From a checkpoint of a small transformer trained on Wikipedia.
Training: 821M tokens, 6266 steps.
Each number is 500 + 50 x the weight over the matrix's rms, rounded and kept within 0 to 999. Layers, rows and columns count from 0. Numbers have three digits each.

# layer 6 MLP up, 2048x768, rms 0.0294, rows 961-985, columns 384-575
458512496517527476485521513359481512523445529417498486494500490462423545518467514534524469548476497488519548487496527462513494509465597480496466485556488500444503462492502493582441474482461468452562510475573530533365449440448482511595447553522549596508551465462467547479511428543452463467542470477510498445507525533412573589567600508498558514489471561431500484489532469485580482481551488477524491555519486440535508417500545406523533549437470555535527487468483451479462508392542467504543557480565466443595535562569426539529575503473523573509493537536498527467502577321455514485
544552493420541473513518472579509574523443499419504487506443397498504521489484569431413405537466603459443517455509518532559387533518553566538571584440497473494542552541506535533483475498487509587541532547477487484540424535656487485473588501527481506550488553504503503531446470509462401489517373577426520581451533543462472509471521512501476434454487389552552488556508481432464455544505457540569484559474491495532523482527480541437472489502444460462501417411496551538494524464421501478480497530491490456456584444481543524377478574559562497462459576627452471459454560606521574508
494511486461503541522449526507478538580498465480495484377482458501499523457469513531527507531530515375457527399507515487562475556512479470492527491532463516487563532474561513551508478470494400510487537512552514511579403484529558460519514554467538484566542471509549526525491403481464450492441587495599466492557458530607538508535453488546461442492542474638467567555496504441462484566566531492399512480564557534500544365516423420489496469404602531575513474524422460449451471513497450533513386537563525458487514450498536555555497509632484475425542462463528471557640545426544513564
578501577564464404477534463522498483446461496471563446494458500491525584514551535446621464553427519501376430498482431477410482530550536566475427423429511577564421487539496547464523482473472478495475573428439537482512559576453562457487486488463519397447585579536522514462467527455426533558405507477468486501464581502600510433494533481543574430473480476407542459547522535500379422540431507526488555436486502487489580590503503439389468489478532463482550451480456509459600510513546563477488478505514544374421434552469516483459463465484498484524441481544512411383533449437560573504
484510596458509484430494624527504500441497526527481534574522550519368604405545489468565441517563515458512524504480459466481524413527324523539490445517383503500521486469470582480592523435497517496559545537525465476445559566546519518552563397522557448538472474586534490469458560568541561506518458486544527558492423457543446553472488542512514475576496509527444465537609484472372505526508527493566425454524512476504548479529430472465458547516495569522503466485457491559494345510469485561482452399520589562581485570489582507385499519532468566450461486398542404486439587489475500532
503541547487473496516464545436519533554540566428442480473513536492430439530471473449463476444564478440511507453482406546390505501533373583463443453471459457448565471549514546511478421483433531495531541493584443595508531558488527525421471532411452565471552499563497539420342512531541563456499582541477374560585456470429528554549445540507611513501490520537488478525512477512478530559465607555509530507525513555446462496409537469505566555352525524582484463444508586481534451477463496499469510472440501502487509474469475546493490467446486548531518561442452477428485560491535496490
489379555486540435464499455448591563502428507531461520501517591518468487597531562518505406560518507466464502554466561444503586510456526499457476436585520439526473484454453498500462504496612501573465506489463498534406449483399471408549568546548525379450430562526569414527480543551557508517560544511462531526544536453437583600610530495420421488550587479482486520489507446454589581527571468508561470512497498560465489590469476555475444487490512487448467599509489523480529460409527490426493492454532447544493490435542495527545430531384472469545529473459505429517491508370460392422
400578455551529518445486486437535566555457473538507464520468459603482577471617535537521550565543537567567528485519493502565496495507525487505450620536498563523479451419561593508580513448532537441524518454471458471499432523580524534492591511606511485581383515427537449460539493484452519530535566434471466457535630471504510485581549503503418423430571574551512463595530459468561571507482542502519437519441488454536512492567539512598564494519519481494512555381449486478447509515492461386437590503568508432449473593553537456490443423557457589486498446522621429498536473427426503548
476417645510525469525411559550495542615470467461550506490452440529398455512440517551448562504408537480474462475562547450455492509649434513469510594515537539463426392583585511429445484493544447574509509521448581568449432438482476534602604507568446509479566457563515512505431507530452475466519523521482514500559516478558517412493524493533443423487495525414432548489519470449480513514405533370554525482517483503558547564467531552423464530556460468533472533550456384521555449508512507442441541476449475471514551478513385550557438532508521510480456503482371520565599473463545502578
567499565517565545491411498554429513437567448469464512526535492464478488507397495496416502480573494459525483396463501519550588447456501541467395604409468466401455505543483535413473529455508443578563566515498531443489402466501422518493532567586526485517388410467409498543407450549468491464440450447461524571436521448383450494467475483499469439462536432494511516583560427623472639458539518508501495358488407415594427434641459477462610560508531406431426586488478481462488431519472535549526487465426487417550543496546449532539434533459607585534507557515568585591451505430491531545
509439415520462433520627524518464395537486520543454458422489535526461549425491595531471548480519489499508479530426537521597544455429491477527437498491398475510460497465521534459560439476565473489500499538517529453487499472488517517504452518486454553409461502530540492638489505425546483511361459603483531493620437499552492542555503511549381491414530623486439494563593524433470426375547426544467418493548466468465454487484583537463409548555566498457447556453393461527561523566529512491522539530521514430566514473603455568444505486535448560485370472524512567500514456492508495463
463461522509507435448482518485457400463516414468527430491482477480484535513530502427582437543527573480536533439445557487543504505507516450466571605524441455475570458540433625463545580548520529489439530488371501484531586444546573411515433513406457436447525540561587505532490425482523533487517451494482572395565505509518503522510528555536516486508587465445481441454437471413383529428531491641495522490473487431473602547393505549480446523579557519514545550536380541531545387496523554454497477463569425526461625486509457484478512469494479430539377567610524430481439499404537431515
488525565523571516508472408533483537505490509453470511520373530553397532504509468496562454447531570460443550491375469489443526496444528467570510504576483533551534514502519418475519431499473529518565458464535437465485571514523475489509521549543537463507488518544615475457521456529405513551561450464376586530540461466451558497534531514501522466518422485520533564596451471455529535506517463431546504514490477443448459481443488504548443449449456493523607463490436529466486496508485455516524476524524520479578470493447514499539506507461612486500470430500426450481412461507532474452
439548487468553471501495373498445558422529492474536478482560497535513365579476505576481548418475440460501518483447459432486432427541472463479502425480490595433540443540543502476461474503517494459486479506482488582502479431549509493536561509511471542453535582519417370534466445381517522474457507452535473579529492535418540537518469476505455586555543614541469475534576509478426507490668584571447556602558546402514575413419433434477605493459508344537507581557612495482534490510356468447521473479483589490517508573499532536469476451481449461486463539464422558510525570532590397515
482504518459502556444533524525495498490417407569456404511475601432492495441595425518569462482420562543504532456409467483512446420495504494544439494567527564501479533519522484555539513505544483497502512450618563423435520489502561508419504510550534510552430507477523454518539405487476424465440566553456613469586513484350399453567472491471434496465598549490457394433452541426414445448502485539457447535454445522529502572429542571555534500598426485576463500504400602448461514416469453458479476558462509507490508593498534414441597523519476427520507419464537573515571491537425501562
549531421480489463466571537426507512624509541487397479579523505444415457393582618492565442541485476517514542513559517538448372467558424452376555627484465481435463598489568584342557546505518462520461454550430428505500510562501553449491545499421533508466465528459469463617512536526619506489516498613600564383352387509491487510510587469544498536593449545454476582526451492475402514518488471514494481487586506494518485462455514499609582505442532531439473504469503582453462524388424518499530588601485490537513554431559586464506496484547500574527564485549601458395545528563501392458
421422532564480448458532449575489476495443471440481456565383574484522487421538597482630501512462531485484464534485565490504459458512456513507463615424534584468527471492440479593543526471446540464410504430482538416482459514525499445527471549549455435446483426496559505477494516512453418536516457533473520468502505444544547598528501527522446542477517564487496595426617506469501500421485466578513526532479607425412447433570592529454450572440514545543543582456479467511535479483520459426563463482508577518558529496548498447479469476531525446495460492441598388533527542464548540499
518595399538483432468459632496517512456583626572519469493476513523569519468450436507451545487518521477595475453554511394557512516526528438558525484620459556492528369508447515445428401494553524623493551507475426526426466496511532471566470570465501492545540528497457444520538558553391494438371484485490481576461539514524560459521498571499513504502430518455514572436465590396471583527521431507491539490366415367520523477429489571538567481516499626395417464467558420452617503488493534436472497484492448467532380523519440451490534593464477576556580367495495503441448535514549537496
535519539520511452509544557630503449540535469498534580462466492550578501469530460446444572426560505491501562511497472485493509505504539311577548506388454535486473548440527431476496516464489504553507452442527544490463548547502447513471530430525561634541385418477469431492517520565507461543485453458425507480447525488526582533540442479435521523492492488527518527409499490639495519560491479483437474509459554500496399490467525552444540572449624483434522495455489510469497533450564498460425481552548427433485427467523472486540470505465549473424574547459512396508517518518698455467
508443516439385512580565539540467489499452451447504487460487437517448527445541527501521429500489465499427431496523564501509498457591490478467528500540470421516515399558504478426487406494469556533445505603471566527505463411485475510540565526595453540508573462478504504406526564399533468515525485485566461457369636532506481556446512544469490457400535432530500491560467523529475498400512515518458499578461459480477557509457563482488491511584565524477518490453618413471546457476519428446515471532465521564499484432563429454539464517547496425482546471517403538489528415547601536494
478635553468555501416523532464501521403521464549506526409458434528492547459540514470478485495579486457476475362547487437436453501523556446475485555457495502491532504510463455577552447564458539442512574470559444457485409506525466573484489516549615456546501485506544498416552495578474525510490565349509547456477545510624514538483482534500534444446533465596467425493511444525508448551476609547449485519560546539578553562494380480529482542520497500581551607559472518554467462525491468542515506542426558449430521514461468500540512525561503515437488570544525494493483532496470442448
547518494475495402468496634469559567514572478553486591603493531519504496579454495440442592510568519473503530513471485544465454535560595564505466563447523554443548572466501493372555547479431564457548515431521486520473487513529462514523392479414470463573511544475456462550444492456441503522443444590446456587436460487473427506541574505473496508630377547461474551505501442498507518561537473486424538424561513502496462540562448534414495531524544406477478435566428530411516490424537446521549524575449469434510420529467529503443588518507455544388446535519465573540532447472542480483
451472526517415439401433467415479498539573460454511534467543530441479488471389440516496455502378425547450555505516474468497499420556463443455476476491561478519528521536512497466482482556519470454483514527458560468534474581506501422507530423527502465467493481470530432476580540483524428510574433454561482463520447524431547418513519473537533567497461507529479519508551435502502485473468517466506460475465497444508381453611468506522461553485509433464396562479492474487455462479484428440565509450460509541508557456457498510443466485446514433488554512449491486490515544568489544511
517499511479395572515536451471434529636448493537514511487521454494442532455465487494546439533444459452498501523471408586541518474510493402497472412490547506546598518489416486543499509418605422485524478570468458467523511563447480555533584563537533515550412423530583503561475557523498559534459438550515463545543467419496546500448485494545441471601444574568512581420537470460502543441567479591594442505568471460512407485441508477450605492502544422505411505488469541514441487569474488522462505492454485569489533475518471453534462460539502588492475478448443433441501518568499531552
506494545515538386476414503531615445612530399468558480521486513570480504411473494459529495518535541454492454531490424496360377434513507508443535500433527465519547569475455456474631416628483551521453596547510523575551545498441507517499519503478511449456444571547473514518532498466511501409399414525494518489545536468564474536475534528502534480523472571532473481583450458470527569499509531525524435496428509520404442474635548605561500463518481524586517484529565486458441429538584471535450476556474453470547531535466464471428508468475625595567568523480521420430538605541464532507
# layer 6 MLP down (transposed), 2048x768, rms 0.0245, rows 961-984, columns 384-575
516529467426443461496510427548559554423515520457498524463495566468506538535500476504484501452514517520488467486465556545463476401450506474421509543557474520513419517515478470499510503538551579401454434560493495497574523523498519532509464506474435625567417472596463533490439471396577472510530483580472529369408568426524432511614505459600564449497470420477475524486508509494560500475518429587485493459599479439453522570453492513557556567575544524588497532451391494518462488445370451502418584574532496499542446498440488601440467476488475585375534549566488445432572481418493560526
449576407486522509569588461571484446481513544499511513449594501479512466532549417531490524503534548493508450512464440528488508452462345519476488534511477502470508497462541468441392491422432588492502601511532406511462527621444537474439424459526453523469523425539443465474512543472494418593500505493538483517542497613544494511573450478469514480512486495579540538420537518439465571481459506455522484468531447514512514473479465529472493561467507569525417508529530435473510608490516451532496588624417559440506470574453488368515558507539446506494501471403494548463490477530506539508
545435403473470528520586548407528460620534485480452387528428478485490505508443463510611573539535544544463415444570564497528599435434458516479426529469444406506488491492526569496443489441536520450534454478465533450521543566409522429563493426465512480479501446492481449506472519476564415566491425453398448512595519513425554506609472519508509482430511457484553519421548496469518429497547453466559470488530380543538504523465542492545478511596454508439469445508451390437507536422453550516448453639468595495465560561564499576546563550518494569467596475574475477476424455519311562456
495537528581431551497497579513440422531579434491487452498483519449557474495453540559517576495463530535563509504558614518481539514463474508452439442455441545475565459712508563518506386462465499434497509542418530470547551547428550495466447458467488524498476451617467554508516536503522485545601496396560538493468449568461483444590533534432442522488561455566454504567510442592439554514564493431472476391461522427373530498462504528390385537427564575421438433469481464486487473558522449516641615557556575421480472477466601509389517460503572525532505427473434436519438492479542576529
475499476525463455429498462447633601533456420483570512478427514504511442403515368464588506498442559486519467423468545372529499548493455514486513465502507529495518505546465506519458405540541533579496449432466518524469501451440563519521432426509548553471509420507540505510456431452461509483514461515418550411435536542477507473485510591535460405557566486557401492374470530396560579607553457499503487545481465444455563519439500536441484542541585481388489424492503508507613563556490542557498419561546468534452522472568476524592579398563532540507485531566543438526486462490512483498
559457527554457449463517435525525585532459486468573468478477519521512465432438460505611424479616485412425541434469514504535508522503480487549571410438559499503454500481582491562554523527536535527481513576562541595506510494421550496425563504569530499544467543553507516503535604533421450490593530501477339528511528515517535510551545512520521464581578501529554527492459516558432504636415544406456515497462548600456468487453585533484534472533574504519585564361432518489571565572477583459498455528497540418529464428543500536547474467426548495462485525505502481453527466508499496516
542530540522468529505458523480485500464517518422478588449493543489556526534366492524431558471455521521478450478493525490474459591715470509431459543475484462530498499577533427568465399543488549538460532555559465583461546497580569412493470579410541486516496462528594472497457524587552485516537551462491441491502514493457495480488503445592494407574517443421508447441468608557537427521543496535409553532437518486468509446535439542506521512527481449436516519471472490503449523492525410546482477506531451547573574509387528500514525500536408526529514496472502483471505547473552464435
444421447496462590531494536528516525517574486569555402553417540504417493579620428440490505568580487431438589427523433459427495464491621435508531571458505459488539563504497413487569594592496527478492386460481488482449498492459430572579464468499512495499514468424536554461544468472562476379560506675562563420570499510387572543513517497607444536429501482475465468499501443415509484438533513564476464513550474393544534478587565493502375540432484590500477409476546471508510515458507470401429506503546465509504521447607436463350519512555432488493497618404493493529550481615443485481
470427488555432465395491475462455448513466498488389556465554504481505543469506468416525497554456470566521553482528520464551605564586421518529498569499415472479391387494558555477466401607543477522383519471527584475445533543475570437528474583487405472492534494528496455442508464579509425444523488501435545534557471519468510551526588500543416419566462491508413518541522581487615355554458444554472553424468482488406459546537512621452462600501486544467541438544498468539506434539488544526586485472526512596500461465412519489572441547586514482511474508470495450449402540529472538527
427548596481515476470484509525479435531535542556543550574526573505613456527418406486557543507542564534622514435533480436488439562520464558579497529506574518534546521461474616477553425475402456559452443490473501514452569518472474477504542566489481590477436478584543557441530456441521511520450492523522488489438448394531517659510468539510542425513547500552623416594504546488583515484480553464568557477514463511546412501639477537442572526406419491644495568513563624394512474416463561508577552521575481514448457508535633543482419451417483524597486511500522498547500518666593493470
442528516542551446542563468582438501554490552530492449509524515496549425486468555470467514529552501438477506567510446511519511497556469488450544536437519548520460489507518484506535515480514477519460647510521478532513565454411547450533544438479546492498538469557475488563604460487534456588471481510482585537495463437496473479491472491518493552491541430480492520488473549494498484551530593439466493472476561497529476498499463469527537473481449498462470507470494527439463570448457513484509545619524560498476526511411542461507573484473439462506511468483486455518463528495439521493
397565554552446493472564493519440496436464466432545542546501540556429505506537544523540437407453543451472576486545519484469483420443504496482513598528483443457449616508477521473474540512506478404570603524502442427525475446545487463493553466470513483486449487442461615452505465528607533474461503488565505453641472540474501401557512507510516427535616434400415370505488455528419572530519556501548418477535418493447544317471584552511400517594441491561511563470440483515505514550540569507483542428470466495503471503623473535483449501554525521477366497469466518520601474449519462470
466416536422563520461510363514478523559550582420520522451458513560383538429585513524583467471451512548499454569576430496454480533566565489468453471449479546475527497559454602590441482477506477485567447528497480517467517504524530589452603398509550486486568496454496512560513513516599482532521440489466469479523457512551443479480441487500528534472368546467576600469496498461457627592454503503505582473499422437550447440515490538510476452498530504505534468433489631504473542431553487494495521523575448518503476465524526537545561514489472466493565448499450450564448499484498557514
499552473544527462500484483560498554433547504517448461500524489545611479561445521503534489496481478473489562352473547443507544445548389546509560501440541589550480471450500460463548469482547433492476452485536435473485602491540579559523570497532477500483507599532439443464481397433519539496531487462487487472487501422419548557433520589460390555585577488615426518531527523468484479554563557491533455409551615433529560415384507522524471487483509424479484592620603475484507590546442423501591582534443530449561506389381616428557488503513462531493479506406409586543500475479523494506
542530456407436456579426419556482532539483607537457433536399584667599506518484441482588448545482406542433444561472546519507583416545444529408646472514561443502518494608451504542469536459590601479473564500544526420470525516507563559515408537463474432537495412538449480597436529502456420589534399481567534473551509571478477582468471447495469421513509500500557608482462436544509535450597427459520554533567538460513478465463477548419458494467618473467528501441554519470523453510488577489426488626455456553471479498463473546555538468497503511601480547504526538373514508512553392510
617454557556502452471596527537420603566517565560498428573458508494431433394531562393565539553625509593475509487523488530554511558398382450477453508421481542463395504486460421500432526449519530521517545455447509455485505484473574513452457508553542443482479462455583518480436455545529537596542486517506437484545428482398481463531528518463498481548572443517537514342536435481540512440563549605546545490613518395485529489455578477589480484525525527427540485475574583510478491492498611549447522651440472471541537488593432495475470569566504461421535500494524565557601468519509490441
415511607428520479493507670550556547507509476545465497430476582496494583517486530487567466505544555575474400504569455547513423513420491558469397476461536428515536480498519498447571550455472538423478445448420525511496489491591482546303607491557620414561442534478431501427540538446532547488486513512434505542447516513551472555520502566456483498443492500431571532451437492466453573491458490533451563423562532642557517509463507440528527516548556516483499569517554499539476447516617520536473488429483520431513505472472562504489533502526479487496473506450481496564503530454470414490
464452495480538520554418588500446562507499543513482442459622553559495490560511433498476594392500435390536420549493550371409468583525484482504464514544565560443440434476511443457522425536545577464541511533522548475476451495606421500502507517469508486444538514555457494475537546523498596433528535377476549537469471455487375485466416474422561500563478430396572474525505497458521492516477466489471552538470522503502446470497492453482511476493450490481497542527459393545527409435472480424504521482503447430490450487538536461561467509531568469563628451513493475431511466491511480558
517430583443488518503503562485539497523562488476521401564443420548605518430557498502524561554556441534520486461482568534467495553483458371454441579528449590447543460476496489448449502486464566536521474486504509472478468529540557457487501495496537476477537412476517567414484404585527490497510548481468484497440591455506511504483515497445556468470458481494562489428506421538530459512597524541443430467482622436491418531374532477577570563472543494404516507581462460554538499549604424484475545457507409471513646533486456527478517490538435526597536571459481437514417520514502500523
501480483490518477437494502541460512497348465536622458563455538577432502505463492479401536470498482470447527438558430445496594475320551484599495464506497482395518468608437507586525555447443556505636495451488442462506531627532418516508554519459583507466541501549513504495548482495493488387576498451496492474595476378454412525486464473487504552475558573496566546430518445434420521514534470486560458470510467523466540498509569538566582489496601526468460482481453574532576514381493581463541447501495540531533486431375507506526543589511443515556429464503485527538572543491532454493
483474454593495531554489545504485433544487523543466449522516504475451434626440501554487490480433512541468474502535464494515574526567460590525464536579525507553547454516506528508429510456588453564562400508499474536549518471428501544627497534529527530459449498506512563476509515436518463509467355519559460522489487480418463493611610478457468473464544427452571568479568550499392520459529417493540573515490465534577583473493547534466460487448496493421453406430575446553412468511466492503504494497547450536492447602527547537434452510528483521496579528457515507472516443404469649513
488510398437626484471542569440582491533530577543515440546405563508473513597534443360543499461475479533442540522336549572461537493546514478495404564557546530495456444450559519544484457527538529555449590425523475581555460473412582483504452550531500555583524379485463530530485579447460534492527487536428472609442572471490465515494503485540429498525474490427467483600515498495510500547595394499496491542521557379482486442523483501445487438555502565469573505565532459490494569502549396520510502501500488549512391550397524471480524482475461470391448419414486579552482462485417575426
533515559533563477464534415501483474492420563453517542521477513541462467545538586428523534540513515575423464501470518532581476623550489523498542514462487515495501515428568498495520559562466537484541530605504447500499531528453573492542537428428553451434522575489540573580559532503485569456502490594562467587519450454498553515451576460516510472457471411471523491480469516466480446676473537445498517536463474450471469530513524507503431495461470530538634505497461518498527524469559527571532556494521450405513527412452460580490546511473410464570514455560476535447515523503572449404
447440545442504481515485613503597528520476487532464432477435559423510540534426515438534519476524526508488573511496466625475514478455477466554459486546506502503493543409495521578499459499536546557578542445497526453509474518572458494511542489510572476576470479493569494466525486478516513564490468497483544547463485458549465538447406503410575521462489512514462513335539455534575509549436438451522477550630602546624485460488462507385484455495552373534374488482537512602539480354435557537466495533587520527588481528569478435475483539552470455455471522500579535486526432558555452465
# layer 6 MLP gate, 2048x768, rms 0.03, rows 962-985, columns 384-575
526539475527468632530480598469526475448538491513505584557567517476572416553516475560452551500486465529526552505490444478489472536599595520543481461502513519489529545477518480467460547540504527493550488564591439503546479461534515549522446522539534491489561562529438466490553496504583512520506639427535541464459509522514457469449489471557484578624371349457428416552418522495506454501476511536469559551447535509470477497428574418533558473449472436511528586503594508553464592531483538583517509563483467561491485466506478432563479473431445427495601555530566579557524558435508471481
585458483451529513476463542519468434501499496491543586463549447504518483557517531462435535521419452510526566472543428518583550534543526485518578558549469441526485503522518476487550479615439469503450461544542574549564481374474435551411560492503599474453478559555401510506554497498541570561424599512487512492445462491550455415469432477469404536555478512519453455494451532584491448555514424543451545404511544491441515464496552396549581417491553411514539515487484560445449429483516520540640540466527445492479518519447499492496553413510463450479555430404480406517510575472627488529
479504475415455564464614561555534424585505592492451457425524515473442429450628557515535542488526616523437416549473552403558463522535449521564505655527487567514396575366583453518520492407468511497476416456584565455533390435511470540466439519440526447511380461551566495505438490414518562443423485483425501480403454466523592496536534438549496562491487527483526652485461564566463454465473409593543517513412485464527452505542519468570492540549477418492415494500552562434439439460474445486481494456393544558464463417437542388532494562527583530410518521526531446550492463442411448612
461599539542474477525556511506498549525532505432402491555476385549441448506513471413520503511438498477474474386453441452513418381499428471527578503504554499463457425534494476564523449461510496506438516477556539460439550523423583511444482555521550557437578534437451528478358463483472504525505551543496493493423612557502574477501475528531473511581534429433507452486476554565429511479553418426399497511515508386519532496499512557430491453474426446528543515539371473494513536494531521509371491542526522447526546481581519471568500505458474534425551593458519484429543484472441532512
501563524497464501559544470536508509452485508473499481498444497524466517487467537506475491437438510473450489510486458505497443385530541482445546448548483524493503551559397420692602548539493494535488485488559564551473394505457470444511438571558508529405544445545464475507537458504571571485551535554427457499546614440495544519564518502443383495506518457479557535477488499605463548429492538533486563491510488490565508488448519512513519455507504569510470493416488519448430507477479566377588491569541484457676474465478562518508452541563576506387453461562501448493557535534490542490
481515416552417551527507545489494549601461515483517483562637621521652605476453477413447670486532507449635492556460480371470559475557570565459481438544487555427476521531598481503479574458507479551492452556537524478494529579563487392500479493475562507423407446561441490485531494487557435526458528480582525457470508490441564508443494451515498397526497504451532478440566624620541468524507518527486580476415476525463519433465485554451593516505441526536482445514470465523517426537526511589445502540582473468526538499451496451566527517450474522503558509557458440536545537504545505488
588467489537515538527453513552374458503495427523337493599479447521446521464479399496485617392465478448472394532509448506429479505461414459542491445514569534540546477535612531488480492505484491409540549505520571479498482514644560433554398404495480554486578606513555525456517502410444618553678544544489636528382528534625562447470528511576501489471569481492477540534487458413549464618515476540446517446532507610536464543412517471568574574450619590591467458533500444534487467457509512544524489481443500474521504475434552376495460518602536493528496489601530451513514493482462469434
532418460481548532493515424494470431542519522560480533556484432524515409656600569458530486441447568432539482542406550491486468509582583534515521533575548407498518553497423542621581505523504471516414435522491487439469441468443605462504457501503536547418469535546567384477567426465603499492506492492406564526533452476454506555486567468531511518453560540470432485539526597557499478473526438490409601456442579591415471395503586536482476478557585579505513440481484488496515452508491503585550447489507520511550495440420500500529553430452480456436490494457506414505537466491558361526
473448495504581478488504460457473528461540418527445539481537579464455557565468407620445521393495611502509456528518433538521469511517553465540544492588617461528434486500568407522445490429543547447501537443511477494405494502461465543499437457501450652424583523480435500488541534509444475411458520530495435415523574448524542415549544511491580481468453509462424522480499457509491534526533440489526579507459562518471515387378567537522493542490509530474469362439529440518494513461497429573476469502568473496396525478483498409544581544535540491496465562465428497416589516628565456450
466503480451556554459518471503439529521501455441485564465541485462527552515490460540452553460450588520552511423537553462469460498470576581415564523566483529437491460530471479487466491496461551570591420434480480441541370533524471561455491519510418446495407481435532534514424521499476472455496499466540441509491524562519550538478457536502509418487376447536492443568572477441549579538486478548567485561485529503490490457472577478422486543543473493521572558456478514541446384576481547476467467483510435407438510506575505491408450516544566548491411561536494496491487527609527544519
544419425462527489565498483648574487416528565511436507494524487529506516506557555561434515453427448548458563599515397460478469508469510413473542504494419466517475547540413378521409481577529494491486540525565590501453474467520470397451425540567577539444618462522429379402455503432525503516447561520478582475516535522578422541370477526481435409583566403526515494519494564532526525558386547520471530366533466433509483482574549541376515453526518559511445457520446520518501558558486438450540527527484436578439469406470468345556499473465576518548502461550358549523515420453451541401
482588673547410473505513471439500535459501481507557440549397568493478384474558505500589466530460455449576495468556442418464469489498428522455573415554569530541482503480504578561587464404515464520485493510508510415512484548470508482567426427540641535395432438396508466541442454506552485499486538483528431545476514518462596491509508525505543494443494531513481500522580545531486492547418423491531529463441477485425491478440467512433500552487495466591436519586499437491507562531505428502564506504503528560512487448448491651480487459496556426489507494491471473472515519452514413446
603393422460448446514464505501550431523465540524447543580544527538533457510482465623470545490522540541465588575436481503476551486514526478492500492492510429467540441427455448445605585384417551504526472542451482517466478512609647468462454462533490556463431491574504441498435447486535502357497477493430545543478519448524463511446499457411481482461519381506469451489554581498543532493401543501528541427512418548531489581521537597453527523493515536456419426660537521495461560613519495540557560524523521537512423496421520389492493517573541409491484659504460557495421445550425491508
513547564518418442510468532550509461413523462530466492573484515517461504531357482501415558494480416431480518480497364509499461448502633417521555538538494512482598434512510470504537496497497439593493479520521524483463521466572510586515492459544505609426460451525493526582411500492498515488578497496485438542419500615512499480418463469547582508457469472530518564552486569521479493542477443396502506492560464502432569566492507539502426436454510523448476453541604491552469542525471507478407516533464486474420511490484566461500542460384619513604592539440428478441502468543568456545
482573424489501524471557543613558389524552557421401477484506396502471443468456429625601638496486458498508572598556510419432510454516465507605557486524409407517517467516574572556512458479466525513408499488489491486495354484493558513549445500582471520528506468469490512495475515464504533495452537559487575461539469639518404425440458520456440480452539442509490522447460496490563411495542533459409547442429334495628528384494522484623495523584527421399471407438511502524545545474466450500572475458493558455463412430489568443479511460486516456512494503490465555359563477444400481474
592468455525535484473388536509507426460515563481502595517547519454571493522421533408542357473493473517512516515481453541495467554533550487470511505504517602540603561471530490521556495591554537496505465515422527559485538492516597436506482471512505498492492515560578473493569450487452551492453526539397465493425482563436465422450480497474477463459571473515538354501495531504512481475420556480524527449498411429414539509516526419434519446537468518504440562486518544548522533535505591530502558459444496465550470481439504540483481471546483529555505422500524526519491519537413432382
524376413544536486555432545540549466459496494463426435531616430506462528508550474575512511480473449470493531610571670468454558515509502464497475463526538496503437521481543565523500557494472451544525560430533459365422372519539505486435490474549470505574567442490547478549535525495533499522523536402419585542602521514477456549544477540344491553457504504488455562605529575483647548527430433485425555531481532539598526443548533476527596491502386616521537454492478447506476591514535613493563439500522416489467485515518476427528512500517437457516537567496432480544519478582377402479
585447560384519505465466524573515550465467517449542482525484461567531541506368438515408517472482537510457487544560510461499507446504519467489456522505572514501522532560546506550520477518422504507464484482570516392488605498478384402484564385541452501516443523533533578530580499482474415470552482524472491470441533479482553481513493512478438550551502500515557543513532495599484492571486422488489538458479523539618468452469538563434542532480507514477493490520544602499536585423435499486507559478464521454531412440469477537439415485538552508479469500546485407382557514502474498494
557526446535486494497511437503503532462547534510512480464631497503498482517491490482501484482580440496634517481485453515503567478576520473470415576476458463636498450556521503461505550501485527497473472391594530596539575463476415498448497538421479480455583526567474596522350477491447516516610470491487487622391433462466446493537505552493481410521508507457422500511482471515544458586499556471416503533484443453565382504451603528551428568438459586522513484542447433495486454539526520515541476482476412549438530506421481501427567444447425419501626551634441451461453450542494460491
529520542497483374441491519465579515510511508545470450537547520500567538470500537588521506468438504586554503454456424455423495488545405462515556514518446504499445452455498477451470502504406487420460483534589560384473501551462539493467495463450527532437487518512367444464568414471508451540451581551586450468505515497528443483520464508511388485544501575517446443504549544505456521440454516513459493450516494523389462475437497546522466533441607576513537472561439510498465529502479474521558572515516528501430511528424397449424564424567444460570483465450583393527596533511488553452
415508496452450423499496518525467445496511367462473443466459456534471414499405450528500450450517493520504483481414536539492449514465470484445504545604520475513560482523497552554516456508548522551546474445540525460428409486557502448509524533444434528462465458433492519516485459515489466436583514412430612466569527445487581433541461460474564436534557477438529386485612404624491493572493439448536536486515478508587534462502541625441567441411525502553505481456516470497542528460425520461511555411499548527514398561466524507425492590558529574509561498417494453509479493487472506444
492467487445491466447459473498513464485586448565509362510509477454540399403463518548548430450477409458520472494407513470503409449536512481484546459492439447471525505545573454536466534474611434454449516415555539609486499508520507591559533504579442464546514463525511560505519441446611471489452515488487426499499418435518430475538482478451429531494524504516487516435423475501430433390532509510460486413476583448480462572523501535557440427447474501577461530418550538434525458565475433490398449505501402533435514554509463429527455576493604456479546482605520510395494461508493495553
524501515484537536471459498549416473523521503387478464563483495604453544467539482460504542440500492484468487526497587540409518526604567487503549495477526433495585467502465589537485461432535430549541485478515498503489510509538481413534449474511428506456567434492553478481484529502446495443486548557430508481615519417451515495528461491549453535617536470511493508581455455499495523501507495521534577494452447491386458542434533582431550535496426476463443535513555500479546503593548548529549484515486482513475491554569557536479605491566464492487440526535520501442478472479483511544
486375560568474484505447422536470444432460545523539457592568481456484598581552345578479587487498440472580485576458467474458449544497509558490541488524496590525461501558509576562588534434568503576473495626575515506525527503503476541500457560549498582496475485521521541582488562502469464455449474511394466546537498512542475566506455451506519575469385480397535585483507506465491505513425515540509528456526488482500416480539491436483493500476470479599437475525529564437551531546472494482498470477506566526537519538472495549516466498480432500590466453468474583581498541477493530485